Part of a small language model's weights.
Training: a variant of Muon for these matrices, 200M tokens, 6080 steps.
Each number is 50 + 10 x the weight over its row's rms, rounded and kept within 0 to 99. Layers, rows and columns count from 0. The size before them is the row's rms in percent of the matrix's.

# layer 2 attention value, 128x128, rms 0.245, rows 0-108, columns 64-127
106:45 54 61 52 54 48 64 47 55 55 45 49 60 59 48 44 59 32 52 59 43 44 49 55 49 69 51 55 46 38 50 43 58 49 57 54 41 49 52 39 34 53 66 52 45 72 46 49 69 43 49 62 51 44 39 63 40 41 40 41 51 49 35 32
107:59 55 58 55 31 29 47 39 67 46 53 55 45 56 54 58 43 56 47 63 31 57 42 42 38 49 42 56 50 59 39 49 53 48 71 31 51 59 59 51 56 47 57 44 59 79 50 36 42 62 55 36 52 55 51 59 41 49 45 34 65 41 57 45
103:41 41 52 73 56 51 47 38 57 43 28 50 53 52 52 58 57 60 73 52 54 63 47 43 42 37 56 57 50 36 35 45 53 56 54 38 51 33 53 63 40 42 49 31 39 57 45 53 65 49 36 34 58 58 50 59 50 46 49 63 27 55 50 27
104:50 50 53 56 45 46 39 47 62 54 50 53 52 60 39 59 47 35 66 51 49 33 46 44 47 59 44 35 63 46 37 62 50 53 48 35 45 59 42 69 46 48 47 59 50 55 50 67 43 52 42 39 40 54 59 67 50 50 54 32 49 48 37 66
102:27 53 41 63 30 60 60 61 59 54 72 52 50 37 55 45 70 56 42 44 57 56 61 63 60 55 58 41 54 56 54 52 34 49 63 46 32 44 43 43 59 27 37 50 44 58 56 57 56 44 51 49 52 56 56 52 45 62 54 48 43 55 37 60
109:62 77 39 42 44 50 26 49 57 51 70 31 37 72 67 33 65 44 39 50 41 61 28 63 41 60 59 47 39 51 68 52 50 56 63 62 46 59 59 56 49 58 46 42 44 51 55 38 68 34 43 53 44 54 51 25 53 68 60 40 51 43 58 49
100:54 48 50 55 49 36 41 69 41 64 53 42 36 53 64 48 37 55 48 50 37 41 47 47 39 42 36 39 54 54 45 45 65 58 48 56 47 39 38 48 36 38 56 52 50 52 59 51 55 55 45 60 74 52 55 49 61 31 56 37 52 56 53 46
107:71 66 42 52 45 43 42 58 45 67 49 52 47 35 50 53 55 48 37 43 47 46 52 56 54 33 70 51 53 36 39 41 48 62 40 41 57 36 67 55 37 48 50 58 30 51 50 70 63 56 47 41 44 54 66 52 49 66 64 54 51 38 40 46
105:49 52 54 43 38 50 46 54 56 35 54 60 50 38 63 54 42 64 55 44 61 30 33 48 53 69 64 59 43 63 48 43 50 34 55 41 36 49 64 53 54 52 51 45 55 26 50 45 49 36 61 44 62 47 64 50 45 58 59 57 39 49 48 43
113:42 45 64 59 59 39 68 52 44 46 58 70 34 58 55 48 43 40 35 49 42 49 66 38 46 63 37 46 77 48 61 45 60 57 40 55 52 50 36 41 39 46 41 49 45 43 60 50 57 39 53 59 58 47 28 52 57 45 32 42 55 55 45 67
105:41 57 55 71 71 61 46 54 46 44 42 43 53 50 50 32 47 51 49 62 51 50 49 40 52 45 42 57 45 54 54 39 48 57 57 44 58 54 36 46 48 51 56 54 64 54 40 36 55 48 51 64 50 48 57 49 33 46 35 34 69 50 27 51
108:43 56 51 46 47 41 37 39 41 42 39 50 53 68 38 49 49 57 50 49 61 52 59 36 51 55 46 55 32 43 50 44 56 44 50 49 76 53 60 52 47 48 62 48 41 23 51 47 56 52 51 52 47 39 30 42 53 39 38 42 52 67 37 52
108:51 62 37 52 73 51 64 48 53 51 56 48 58 61 35 60 56 51 44 50 50 35 61 44 56 61 54 56 54 57 47 43 40 56 46 71 41 54 46 51 41 48 39 41 55 50 41 51 46 34 57 45 33 68 64 52 43 43 57 47 33 67 36 63
114:32 47 62 53 48 61 62 49 54 36 44 42 56 45 53 55 46 57 55 68 33 56 49 64 47 57 52 45 46 38 51 61 39 54 57 42 51 44 31 48 35 42 57 50 55 49 50 54 61 47 56 47 56 57 43 55 19 30 61 44 46 62 49 44
117:47 54 42 42 59 37 43 60 39 58 58 58 53 37 61 54 62 65 60 52 65 68 43 51 41 59 55 53 45 51 39 46 75 41 50 57 61 62 51 44 46 59 46 49 47 44 58 57 48 50 66 52 62 38 45 69 60 51 39 54 56 42 45 38
096:36 41 61 42 63 51 46 55 43 37 49 47 50 66 40 37 51 46 52 34 63 63 53 58 41 61 56 59 32 62 59 56 51 48 52 53 36 54 59 55 60 53 58 66 34 62 48 40 41 64 60 59 52 47 42 56 28 51 53 46 47 51 46 54
101:31 39 38 57 58 52 45 52 53 45 57 70 48 43 40 56 54 42 63 49 50 41 59 47 47 50 50 44 46 38 51 68 66 67 36 63 50 55 59 50 46 35 67 44 48 50 40 48 42 48 41 61 58 50 52 53 32 45 39 53 68 34 47 70
119:32 52 49 71 42 53 39 55 50 28 53 45 72 51 45 75 68 48 63 42 59 48 43 66 49 41 35 31 53 39 59 64 58 49 39 44 62 61 40 49 23 54 64 43 56 68 54 50 58 50 63 54 46 48 39 37 39 62 58 52 31 50 44 53
092:51 51 59 39 49 39 59 40 62 50 49 50 65 51 33 71 43 40 40 35 55 69 45 55 47 68 60 53 47 51 47 57 41 48 37 45 62 62 72 49 55 49 62 48 25 55 66 33 64 47 42 42 66 54 52 58 56 51 53 37 62 58 45 47
105:31 49 61 48 49 61 54 50 46 33 53 53 34 51 57 40 50 47 55 49 66 49 48 53 47 38 42 26 46 47 51 62 30 59 65 59 61 59 65 49 42 51 57 33 53 44 52 53 46 39 45 54 30 48 62 35 44 40 61 50 53 42 40 37
099:28 44 60 58 34 32 56 34 58 48 50 39 62 62 52 46 53 48 47 36 58 46 64 32 20 41 56 49 29 39 33 40 51 67 51 54 55 55 52 52 47 64 43 44 40 43 44 50 65 68 65 56 71 52 54 47 53 46 47 55 42 59 61 57
096:55 51 55 57 53 49 44 39 55 62 34 51 47 49 72 58 48 64 42 54 63 38 41 58 42 60 43 71 47 29 59 42 46 61 56 66 41 62 54 56 40 43 48 48 41 52 56 38 66 40 53 56 49 68 44 47 69 70 56 66 59 41 60 58
099:39 59 66 51 40 38 45 50 51 36 59 42 47 55 56 52 68 68 53 54 46 63 58 49 61 40 46 46 43 61 51 42 55 54 67 67 51 68 46 35 25 71 54 44 44 45 37 42 64 51 70 42 53 33 46 36 56 52 65 42 64 74 48 54
104:58 38 32 42 44 44 36 55 55 53 38 43 50 42 45 47 55 55 47 32 62 66 63 47 47 61 51 58 45 58 58 61 45 61 52 60 49 54 46 35 42 50 58 34 48 47 49 46 28 43 55 53 44 48 59 58 48 51 43 40 21 34 43 50
103:43 57 56 38 48 50 47 44 54 62 34 57 48 47 54 45 57 44 28 44 43 54 45 46 64 73 69 41 44 38 51 61 50 39 70 56 53 53 35 51 40 51 20 35 58 50 37 42 41 51 61 54 49 63 59 47 40 47 64 52 41 56 60 43
112:44 66 56 28 40 49 57 24 36 61 55 61 64 31 58 49 41 48 56 50 50 51 50 49 62 37 63 56 51 38 46 47 51 64 45 34 66 56 50 50 52 63 46 65 70 49 54 55 53 62 40 54 68 53 53 58 47 41 61 58 46 63 48 46
107:52 62 41 59 49 68 47 26 48 48 42 57 64 56 64 45 54 46 53 37 42 41 44 47 46 54 55 40 59 57 57 67 54 45 50 46 41 55 56 38 63 60 47 44 44 47 39 45 54 29 51 42 24 42 41 35 54 55 57 48 42 36 49 53
106:65 43 33 74 68 59 47 31 60 52 59 41 60 52 49 61 49 47 39 43 38 63 27 61 47 57 49 25 56 40 48 40 51 45 50 40 39 51 33 50 49 43 73 49 62 49 39 56 46 45 51 54 47 62 39 43 52 51 55 55 58 63 41 60
099:54 68 43 67 46 58 43 52 60 40 54 76 68 56 58 62 52 54 47 52 36 41 44 66 56 50 37 67 43 36 37 45 48 59 55 71 60 56 49 53 74 63 43 50 47 45 56 50 37 47 44 54 41 53 59 59 50 53 55 45 58 39 63 50
100:38 56 60 50 44 49 47 46 35 66 52 44 48 52 57 57 42 66 45 43 34 51 51 38 58 58 49 58 41 40 39 34 69 49 47 40 51 53 51 55 42 68 37 42 39 40 55 41 42 35 38 63 55 29 62 54 68 67 56 54 35 60 33 57
105:63 45 39 43 63 60 63 69 47 57 60 54 47 44 66 61 38 53 27 61 56 64 61 56 40 46 43 39 47 56 58 38 41 48 56 59 25 38 54 50 60 47 61 42 53 49 37 66 50 66 41 50 61 75 52 41 66 41 27 46 53 49 43 71
110:48 62 59 56 56 55 29 45 68 59 28 38 53 59 46 50 50 51 49 43 52 60 61 51 65 48 29 59 66 54 40 51 30 47 32 65 33 58 54 36 52 51 47 57 37 53 55 52 48 63 43 67 34 56 54 52 43 40 43 41 59 55 53 54
097:33 32 63 50 50 53 59 40 58 65 45 53 58 49 40 45 53 46 54 55 35 46 42 60 33 47 48 44 44 51 52 45 45 65 63 53 61 54 46 50 50 46 51 71 62 39 59 46 57 48 46 57 56 46 58 50 33 72 39 64 55 53 65 44
095:54 52 54 48 49 48 60 47 42 51 46 62 42 57 51 45 50 51 37 48 61 40 45 78 52 42 41 40 43 61 45 48 44 63 38 31 40 55 67 37 58 59 54 71 50 44 57 54 52 62 69 27 37 59 28 43 59 57 50 52 59 62 49 38
093:39 46 57 55 39 77 32 54 56 50 60 65 51 61 45 48 54 36 61 45 36 50 64 64 38 39 58 52 62 27 43 49 52 53 32 60 52 59 44 48 53 64 60 52 60 57 56 58 36 43 61 46 48 46 69 50 42 42 61 56 55 31 46 41
094:42 53 40 43 42 36 48 57 49 43 51 67 62 45 54 53 33 31 45 54 36 54 42 45 44 48 39 24 62 50 51 65 44 30 57 48 67 60 49 49 56 60 68 25 52 45 68 42 57 62 69 42 35 24 62 42 58 42 56 52 61 64 47 62
090:55 43 35 44 39 58 55 57 49 69 53 59 48 26 44 63 45 45 63 58 41 49 39 57 56 51 55 60 39 47 59 45 56 58 65 58 53 50 51 40 36 47 69 66 51 40 66 53 47 35 43 47 56 57 46 44 48 34 39 51 56 49 39 43
092:64 48 36 38 63 61 52 56 51 46 26 47 31 67 71 28 56 46 40 52 36 50 58 51 50 54 49 36 63 37 53 48 46 48 48 44 39 44 60 54 63 46 60 67 42 42 43 60 42 39 54 49 52 64 60 39 49 51 60 35 50 46 62 40
094:70 64 52 50 44 62 47 33 41 42 51 32 47 52 53 43 51 44 46 47 58 49 60 48 30 36 51 45 40 59 46 46 61 64 44 41 54 40 40 39 54 49 34 65 52 55 70 41 53 54 76 50 52 53 55 39 52 34 34 48 49 46 42 56
100:51 41 46 54 38 46 51 46 49 43 53 58 51 42 39 39 69 57 56 47 47 53 40 49 44 58 34 44 52 51 35 60 70 46 63 51 51 65 41 48 55 41 32 64 45 65 52 55 38 55 65 36 53 53 42 46 53 47 49 48 50 41 42 41
100:53 36 66 51 68 54 34 45 55 33 58 39 35 34 50 54 51 49 69 64 49 58 62 48 41 33 46 39 44 58 57 38 49 39 54 61 48 55 53 51 45 39 52 44 48 40 67 65 49 49 23 26 42 51 54 52 32 41 54 65 42 59 63 52
095:20 39 63 47 54 53 57 44 56 50 42 70 38 36 53 56 53 40 54 44 49 51 47 69 47 52 46 43 56 58 38 50 50 62 41 53 54 32 62 60 59 45 55 24 49 57 43 46 53 44 54 44 53 55 45 39 40 47 45 66 42 53 52 48
098:65 31 44 51 52 61 46 44 55 40 58 38 55 38 43 47 73 38 46 54 60 55 46 54 58 48 45 51 37 51 42 50 59 71 54 41 42 42 41 73 44 53 47 57 60 53 62 40 36 35 36 37 52 43 54 35 51 46 56 23 37 60 48 37
103:46 50 43 48 58 60 54 43 49 55 50 58 52 55 30 57 40 48 57 46 43 53 44 51 42 52 62 56 47 40 55 68 54 56 41 48 42 62 66 27 23 52 59 60 44 56 55 35 51 61 57 60 55 46 37 54 49 49 43 48 39 69 51 46
089:42 49 54 43 22 51 35 74 59 49 63 58 45 58 63 48 53 51 42 53 59 53 49 41 51 56 52 36 55 46 48 59 51 61 62 62 45 56 62 36 56 60 61 38 47 54 43 59 65 49 63 60 35 52 65 50 50 49 52 53 56 37 52 60
097:46 55 49 59 55 59 55 45 50 29 45 32 63 47 57 55 58 51 50 64 42 49 45 67 40 55 38 33 47 59 43 41 65 42 33 53 43 52 61 52 51 49 44 53 49 61 57 52 33 48 36 53 49 38 43 49 50 36 48 56 54 62 54 50
094:49 46 33 48 61 52 45 48 54 55 37 46 46 74 47 64 55 61 34 60 52 43 45 55 47 41 51 58 54 53 48 46 69 45 55 47 56 62 47 42 69 42 67 50 62 37 47 45 65 32 61 45 12 51 50 42 33 63 42 59 54 57 46 47
093:47 45 53 44 44 43 44 40 54 54 75 35 46 72 57 40 49 62 45 48 58 46 51 42 57 59 38 47 58 42 53 33 55 56 50 44 43 58 51 51 55 55 38 48 44 38 55 61 51 74 47 39 53 62 37 50 52 48 38 54 56 61 66 47
102:53 53 49 46 42 57 47 42 58 46 35 50 66 44 43 43 75 72 62 53 35 72 64 45 47 39 46 44 40 55 50 64 49 43 63 50 37 50 59 38 59 35 62 53 69 47 41 38 62 55 64 52 71 59 49 40 47 43 21 58 44 40 46 53
094:51 53 44 70 51 34 45 41 67 72 42 40 34 60 48 40 47 70 50 47 51 50 48 52 54 68 65 37 49 55 27 42 60 53 63 63 45 45 65 40 39 40 48 39 45 41 52 46 37 52 59 63 40 51 45 53 58 60 51 50 48 56 53 47
090:51 55 44 44 49 70 56 49 32 65 49 40 35 47 56 66 56 46 50 50 48 50 57 62 42 56 36 64 46 48 60 41 47 54 37 58 55 53 54 50 62 48 63 52 47 52 51 47 43 56 62 56 60 63 40 53 35 29 42 47 59 49 52 68
093:45 45 54 54 52 47 46 42 41 54 55 51 48 64 73 45 45 62 45 60 51 53 34 52 47 38 58 35 35 30 54 61 54 51 58 65 50 52 53 46 59 32 55 58 57 65 44 48 60 53 67 36 51 58 51 70 56 53 58 56 51 48 51 40
090:51 42 35 51 51 45 53 49 38 42 45 40 40 51 64 48 29 58 46 60 61 46 39 45 47 57 55 63 44 51 42 48 32 58 68 62 37 32 65 67 45 65 48 40 55 54 50 30 43 49 58 61 47 39 51 78 26 46 53 41 48 41 48 57
089:44 52 55 48 63 45 57 49 61 48 41 50 52 66 48 29 53 54 27 44 42 42 38 63 59 53 24 40 49 49 66 44 40 29 42 45 43 35 48 33 44 46 34 47 54 70 39 52 66 38 64 47 48 56 47 50 54 36 41 54 62 70 56 70
097:56 37 58 62 36 44 38 43 49 32 50 56 50 44 51 69 55 57 33 30 43 46 43 22 42 37 41 41 60 33 46 45 72 54 62 51 66 39 62 79 44 43 54 52 38 33 50 42 39 53 40 58 53 47 49 54 45 48 57 48 47 39 32 53
088:45 44 30 54 57 48 52 45 42 46 37 45 57 68 49 33 36 45 31 44 60 57 56 43 41 57 79 45 71 50 46 49 57 49 61 37 52 49 45 47 60 50 50 54 47 72 41 53 53 54 46 48 40 39 51 44 27 44 64 69 60 38 64 47
099:35 56 43 41 36 46 41 58 48 45 54 55 52 44 49 62 47 46 51 63 39 51 51 40 82 58 42 43 49 42 29 50 36 45 48 62 53 50 67 60 44 44 65 69 48 53 44 56 40 54 43 42 33 51 56 53 46 56 27 45 63 46 33 46
099:47 50 35 40 59 60 40 59 70 47 48 44 40 65 64 44 41 33 29 47 45 40 52 46 49 56 37 46 28 44 42 55 45 66 56 37 60 40 59 61 28 55 50 44 60 57 46 69 48 38 57 41 48 39 47 73 57 39 40 33 43 51 49 37
100:40 54 47 45 48 44 56 50 56 44 57 55 51 66 67 55 54 54 69 30 48 47 47 26 45 57 50 41 43 41 54 40 44 47 36 45 41 48 42 58 30 46 48 66 58 53 38 64 54 55 60 68 48 32 45 57 35 44 31 46 45 48 52 56
096:60 52 58 54 51 53 51 55 35 44 48 56 55 49 60 37 56 26 54 45 62 53 57 43 42 36 39 76 40 57 47 51 47 72 57 33 43 60 50 70 48 50 53 37 38 61 45 63 38 50 62 40 76 52 45 31 61 54 57 51 46 38 39 52
085:40 46 64 69 62 37 36 53 62 67 54 44 52 56 45 46 28 47 44 40 48 54 49 52 48 47 51 67 76 64 45 42 41 47 49 43 51 55 64 32 39 60 52 37 26 46 51 67 55 28 51 55 38 46 63 36 51 41 46 46 49 46 43 42
085:55 42 51 57 60 64 63 41 38 51 49 50 48 46 59 43 37 60 48 56 48 63 60 42 53 45 41 26 47 53 33 56 52 53 59 39 39 36 55 44 44 44 46 44 51 68 52 28 49 62 18 51 61 53 27 58 57 58 35 26 50 27 47 40
083:59 51 42 48 59 42 30 63 47 41 33 40 58 55 37 46 55 41 30 44 49 61 43 48 53 42 45 45 51 48 38 39 45 54 43 48 56 57 45 57 45 35 41 37 51 62 42 51 65 52 40 40 50 52 55 40 55 37 53 77 41 40 73 51
097:76 63 37 36 52 40 49 53 50 46 50 41 41 39 35 47 59 58 55 47 75 64 46 48 47 32 49 48 33 56 56 44 49 57 52 50 54 45 56 47 64 52 62 61 66 47 33 55 36 74 68 46 54 58 43 37 39 36 49 44 61 38 30 67
082:44 41 63 42 58 42 56 42 41 44 21 47 47 56 57 60 56 56 40 37 39 58 36 30 52 38 48 61 41 49 44 44 55 57 37 35 54 37 48 47 47 48 48 37 50 45 46 40 44 50 72 63 49 47 42 46 55 46 35 37 41 56 41 38
089:32 54 60 34 37 62 33 55 65 52 50 46 62 61 58 46 38 50 49 56 56 52 51 30 55 50 48 42 57 52 56 47 53 43 65 48 54 48 57 47 39 51 41 42 64 69 54 49 59 30 42 47 57 49 59 54 37 51 50 44 52 53 51 56
090:24 68 34 50 52 55 52 42 39 44 56 55 62 46 53 59 35 63 47 59 50 47 61 32 26 51 61 56 50 57 40 38 62 46 53 45 63 56 49 54 57 38 62 65 53 35 45 58 73 52 44 41 47 46 49 43 34 61 45 59 50 55 62 54
093:60 57 48 46 51 69 58 44 53 37 37 53 58 43 59 45 53 46 36 45 49 44 60 40 38 59 28 37 49 47 57 49 58 35 52 39 44 35 41 38 46 51 34 66 47 58 38 50 65 60 67 69 60 38 56 67 63 38 67 35 37 55 45 38
087:53 50 53 51 49 42 54 31 36 50 45 60 39 62 49 43 42 58 50 51 50 38 50 48 40 51 49 44 58 61 61 51 52 67 23 34 41 57 26 44 64 45 41 41 39 49 46 42 56 51 56 62 51 55 55 54 49 60 37 48 55 51 40 75
086:65 30 51 48 54 40 49 48 53 51 33 43 63 51 46 56 26 63 59 48 48 57 56 63 64 59 56 46 43 44 36 50 59 52 52 44 51 50 50 49 49 58 52 42 61 40 48 68 72 40 55 52 36 24 51 37 39 49 59 65 52 66 51 55
082:65 62 62 39 17 47 73 54 57 28 39 45 59 42 52 43 47 42 62 54 42 43 60 61 45 35 69 55 64 53 60 58 55 48 53 37 24 51 41 51 45 34 46 55 60 53 46 52 54 53 40 44 44 48 53 33 46 42 48 43 47 53 50 53
092:36 51 56 65 55 37 33 51 47 59 61 61 67 50 50 53 44 43 66 43 34 44 65 44 47 56 75 46 50 63 39 65 41 51 36 50 33 37 31 55 48 61 47 36 48 56 28 40 53 51 43 37 42 67 48 54 51 58 38 58 38 53 62 55
095:54 58 53 51 44 43 44 49 50 47 33 39 49 36 44 59 51 65 50 55 66 35 55 49 28 59 64 34 57 48 52 62 56 64 55 41 53 54 61 70 49 48 44 55 54 72 54 54 42 35 30 52 61 68 60 40 53 57 64 49 53 62 43 56
081:45 49 45 34 36 54 61 56 53 61 38 37 70 52 44 43 40 53 38 54 38 59 72 62 66 49 51 51 42 45 46 47 64 59 52 57 43 52 46 42 54 56 59 61 36 47 58 51 40 64 73 50 48 41 80 41 55 78 60 58 68 42 53 43
091:55 53 37 48 57 53 46 32 64 54 25 41 57 72 67 32 32 57 58 33 57 47 48 44 68 53 60 54 44 51 50 58 44 34 60 51 61 41 45 63 55 33 47 40 45 35 47 50 54 44 54 49 40 53 43 41 64 52 50 47 45 44 40 63
085:50 55 44 62 70 62 56 58 52 59 51 54 68 46 47 38 56 41 29 43 58 43 38 47 52 38 44 56 52 56 66 56 67 57 51 44 51 39 58 38 73 46 43 45 51 56 68 50 55 58 41 49 73 72 37 51 46 66 58 66 50 42 54 62
093:49 51 58 49 51 68 55 52 37 56 44 62 54 34 46 42 51 54 49 49 59 37 52 51 26 32 46 54 43 51 56 39 49 58 55 53 52 53 33 54 27 55 66 32 58 28 49 61 44 63 46 60 59 30 59 57 65 33 48 52 54 48 49 51
089:47 51 65 67 24 44 43 58 52 51 46 39 56 66 64 58 44 51 70 49 37 33 30 55 47 42 40 57 54 48 58 42 43 34 49 52 36 35 44 56 42 52 49 63 63 48 51 61 59 48 53 44 48 40 43 46 49 48 65 38 43 54 44 46
086:40 58 52 26 40 56 61 67 66 56 48 56 48 52 47 50 41 49 55 41 55 45 54 55 50 55 40 70 45 53 49 51 62 54 69 63 47 41 50 45 38 42 57 29 59 40 41 69 61 33 47 52 48 42 56 56 63 42 34 47 44 41 76 40
081:54 49 73 38 41 65 53 41 62 69 49 47 74 52 40 51 46 54 49 50 50 54 42 43 36 43 41 59 53 52 47 70 34 51 44 55 65 52 47 55 48 50 69 53 40 40 51 42 46 57 54 62 48 71 39 47 59 60 24 59 44 38 58 39
092:43 48 57 46 51 58 63 61 60 62 31 39 48 28 52 64 57 49 70 49 37 39 51 44 64 57 44 47 48 49 60 32 52 66 43 52 66 53 41 52 52 41 39 40 51 53 54 41 40 47 53 46 56 30 57 47 72 45 64 55 48 54 46 48
086:49 44 38 53 43 53 49 51 46 58 57 54 59 57 54 50 39 60 42 64 51 59 56 35 49 82 37 51 55 63 45 51 39 46 54 51 56 56 56 55 39 45 63 63 42 58 46 38 69 59 42 30 64 25 37 62 64 53 48 41 67 36 38 69
088:65 36 48 44 49 58 68 40 54 58 48 45 51 53 61 77 35 47 37 48 42 55 65 44 61 48 49 52 45 37 55 51 38 45 60 48 59 52 52 53 59 51 61 43 35 58 63 47 64 53 37 46 42 75 52 42 46 55 49 38 46 44 47 53
083:57 32 70 50 48 50 38 43 42 63 45 71 49 65 38 43 74 78 59 58 44 41 42 60 52 50 33 45 63 50 47 52 48 59 39 49 50 43 61 40 44 52 56 40 51 45 47 65 48 60 48 42 50 38 68 49 47 55 44 60 44 28 50 43
083:47 52 28 65 49 42 64 46 47 52 32 35 57 69 37 48 63 47 42 39 51 62 54 54 57 41 61 46 41 53 53 48 65 47 52 63 43 58 44 51 62 49 37 59 65 42 39 53 38 69 40 62 62 49 68 52 56 52 35 47 38 65 41 56
082:57 52 48 49 31 57 53 42 57 54 46 41 44 45 31 53 61 48 63 23 61 38 43 49 70 62 52 36 68 59 64 45 57 54 55 35 72 54 55 63 70 62 38 44 43 64 51 37 64 51 43 60 47 55 45 43 46 50 60 56 53 44 55 45
081:35 55 67 55 35 51 51 61 40 50 54 49 61 63 42 63 57 60 37 27 67 53 46 35 42 46 65 68 47 27 58 54 42 44 61 52 49 56 40 46 46 48 49 53 60 42 66 44 63 39 51 50 55 51 53 59 43 63 54 36 34 49 58 38
082:39 60 67 41 60 50 33 53 61 62 45 45 45 58 61 49 42 58 49 60 48 41 52 50 38 37 57 49 41 52 55 55 45 45 45 44 48 54 59 64 55 57 43 39 38 51 41 65 61 64 51 55 74 37 55 33 46 70 39 24 47 40 57 45
084:53 56 56 49 36 59 44 65 60 47 51 67 38 56 36 38 53 36 68 43 26 63 51 55 55 50 26 57 46 43 52 59 39 40 47 53 53 61 26 55 55 53 45 57 54 44 50 49 52 37 50 53 66 48 32 42 37 55 44 58 61 53 62 48
094:54 47 69 39 69 41 66 62 64 58 74 54 52 39 47 55 45 57 55 39 43 38 59 50 56 27 34 42 50 62 51 51 53 65 42 33 35 45 64 42 58 43 48 45 39 58 41 42 37 47 33 49 31 56 48 53 47 59 47 48 44 55 41 48
090:59 52 61 52 28 54 37 55 68 45 45 60 61 49 49 54 28 49 64 56 48 48 38 56 78 36 43 56 47 55 50 41 40 63 55 44 47 58 55 52 39 45 47 74 53 54 50 48 42 51 57 39 50 49 59 47 63 51 48 52 58 45 49 36
081:41 56 68 62 68 54 41 50 59 43 55 35 52 53 26 39 50 35 56 39 34 66 52 50 56 40 43 47 63 64 57 52 61 47 34 53 64 51 65 56 64 46 46 46 49 32 61 56 39 51 47 47 34 57 43 46 65 69 38 62 62 52 52 49
088:50 72 33 60 31 36 52 63 47 40 56 54 43 39 47 37 38 54 49 33 46 36 59 48 60 38 82 31 55 40 44 50 63 53 48 41 47 37 60 45 72 38 36 49 39 55 52 51 47 55 52 57 53 43 43 57 56 52 36 52 40 47 46 54
087:47 45 51 46 47 64 56 56 48 32 41 56 47 49 56 64 73 48 47 34 52 53 44 50 28 55 38 56 60 45 50 51 48 58 40 49 57 66 59 66 64 60 46 51 44 41 57 55 54 38 52 53 61 52 58 47 64 53 45 53 59 43 42 63
089:44 52 53 50 51 59 48 56 39 73 56 58 62 40 61 63 48 20 48 44 43 37 33 60 36 41 53 47 49 33 50 33 71 63 45 44 42 57 51 64 40 50 71 55 55 39 51 37 52 50 44 51 45 43 53 57 45 36 53 36 50 46 45 41
097:48 45 49 44 27 57 50 51 51 34 49 38 61 45 49 45 44 41 41 35 68 47 48 49 42 58 54 40 68 58 42 49 43 50 57 67 54 28 57 57 52 33 37 44 55 49 40 60 51 68 42 44 37 63 47 45 65 51 58 42 55 54 45 59
109:43 45 66 61 60 58 59 48 66 31 35 44 41 41 46 53 47 47 60 37 41 43 49 47 37 43 41 55 38 41 60 63 52 75 47 39 45 49 45 69 50 45 60 55 50 48 43 43 35 45 45 46 42 66 45 51 50 44 54 52 41 53 60 65
112:35 29 64 54 57 61 47 55 44 47 63 49 49 57 59 45 52 63 52 34 62 44 48 43 70 56 47 55 64 55 51 35 46 45 41 50 57 50 50 64 49 65 57 50 46 50 43 64 46 63 40 46 61 42 43 49 74 42 51 58 57 57 60 47
116:64 56 45 49 43 59 63 58 52 55 44 42 64 49 69 68 41 55 65 30 54 62 61 39 44 65 40 42 47 62 41 54 55 46 60 69 46 52 61 57 47 59 57 49 68 55 49 51 30 62 39 49 66 48 53 54 66 42 41 46 51 45 54 54
109:60 54 58 36 36 39 62 47 51 48 50 45 41 38 50 65 43 56 45 43 52 63 50 61 53 64 51 58 42 46 54 57 40 39 44 52 64 21 49 65 53 62 36 27 45 45 34 60 55 53 55 46 51 29 38 49 45 55 48 55 37 58 49 59
116:69 42 34 51 56 65 57 49 49 56 33 44 56 41 63 60 56 54 48 44 62 58 42 55 61 63 36 27 55 61 47 57 55 48 59 44 46 63 49 63 52 50 64 70 35 64 36 47 63 50 33 51 51 48 52 36 69 57 61 48 32 44 46 47
115:44 65 53 57 64 61 42 47 61 50 54 61 65 45 35 58 72 48 49 50 45 67 51 53 51 51 40 30 52 66 62 49 58 68 37 56 55 50 54 47 43 59 66 63 65 44 59 60 42 26 54 55 55 59 56 61 40 52 49 48 47 67 54 57
108:38 59 63 30 44 42 41 50 49 72 40 51 50 32 47 54 62 38 58 52 47 51 48 35 36 50 52 45 51 35 70 66 39 62 38 43 60 45 60 52 59 69 54 51 59 38 48 51 55 49 47 56 36 65 43 50 50 66 65 68 69 63 62 44
110:68 54 47 53 57 54 54 64 50 39 62 41 50 64 56 46 52 38 46 62 53 43 52 61 51 51 59 51 58 50 41 27 52 41 45 59 31 55 47 63 62 58 52 60 42 61 69 43 61 46 56 30 54 70 49 37 46 51 53 32 49 38 55 30
098:49 57 52 55 56 41 23 63 55 36 56 47 42 57 54 48 60 65 69 51 52 61 44 34 63 39 41 50 60 41 37 35 37 68 57 54 49 43 77 52 64 34 52 46 59 54 42 66 47 61 37 54 55 48 73 44 60 55 41 56 48 52 50 48
105:42 42 40 48 37 54 25 46 37 59 46 56 66 64 43 51 47 79 38 64 53 49 52 55 40 47 47 72 53 54 52 44 40 56 43 50 50 39 75 77 58 39 35 44 78 54 66 48 29 65 44 38 56 53 55 53 56 57 54 47 51 55 57 56
112:35 57 46 45 46 47 69 26 67 64 54 62 44 57 29 36 44 55 52 39 60 66 56 80 51 38 37 52 52 47 43 44 39 36 44 45 57 39 45 49 48 46 63 52 52 57 41 53 30 64 55 52 65 60 47 37 53 70 43 50 64 46 53 34
111:38 52 61 68 46 46 43 49 47 59 49 32 54 39 52 42 42 51 33 41 50 52 57 51 35 30 53 56 42 52 36 57 45 52 60 58 38 50 52 41 42 48 47 56 78 53 63 36 46 58 37 59 63 50 59 28 55 40 59 45 67 31 62 50
117:53 43 34 64 46 57 48 39 51 48 57 42 36 38 49 25 52 45 40 31 40 52 37 46 45 58 53 53 39 35 68 55 54 29 61 62 46 50 52 52 53 76 54 67 63 54 50 50 43 49 45 56 64 41 65 52 59 50 53 41 48 53 55 43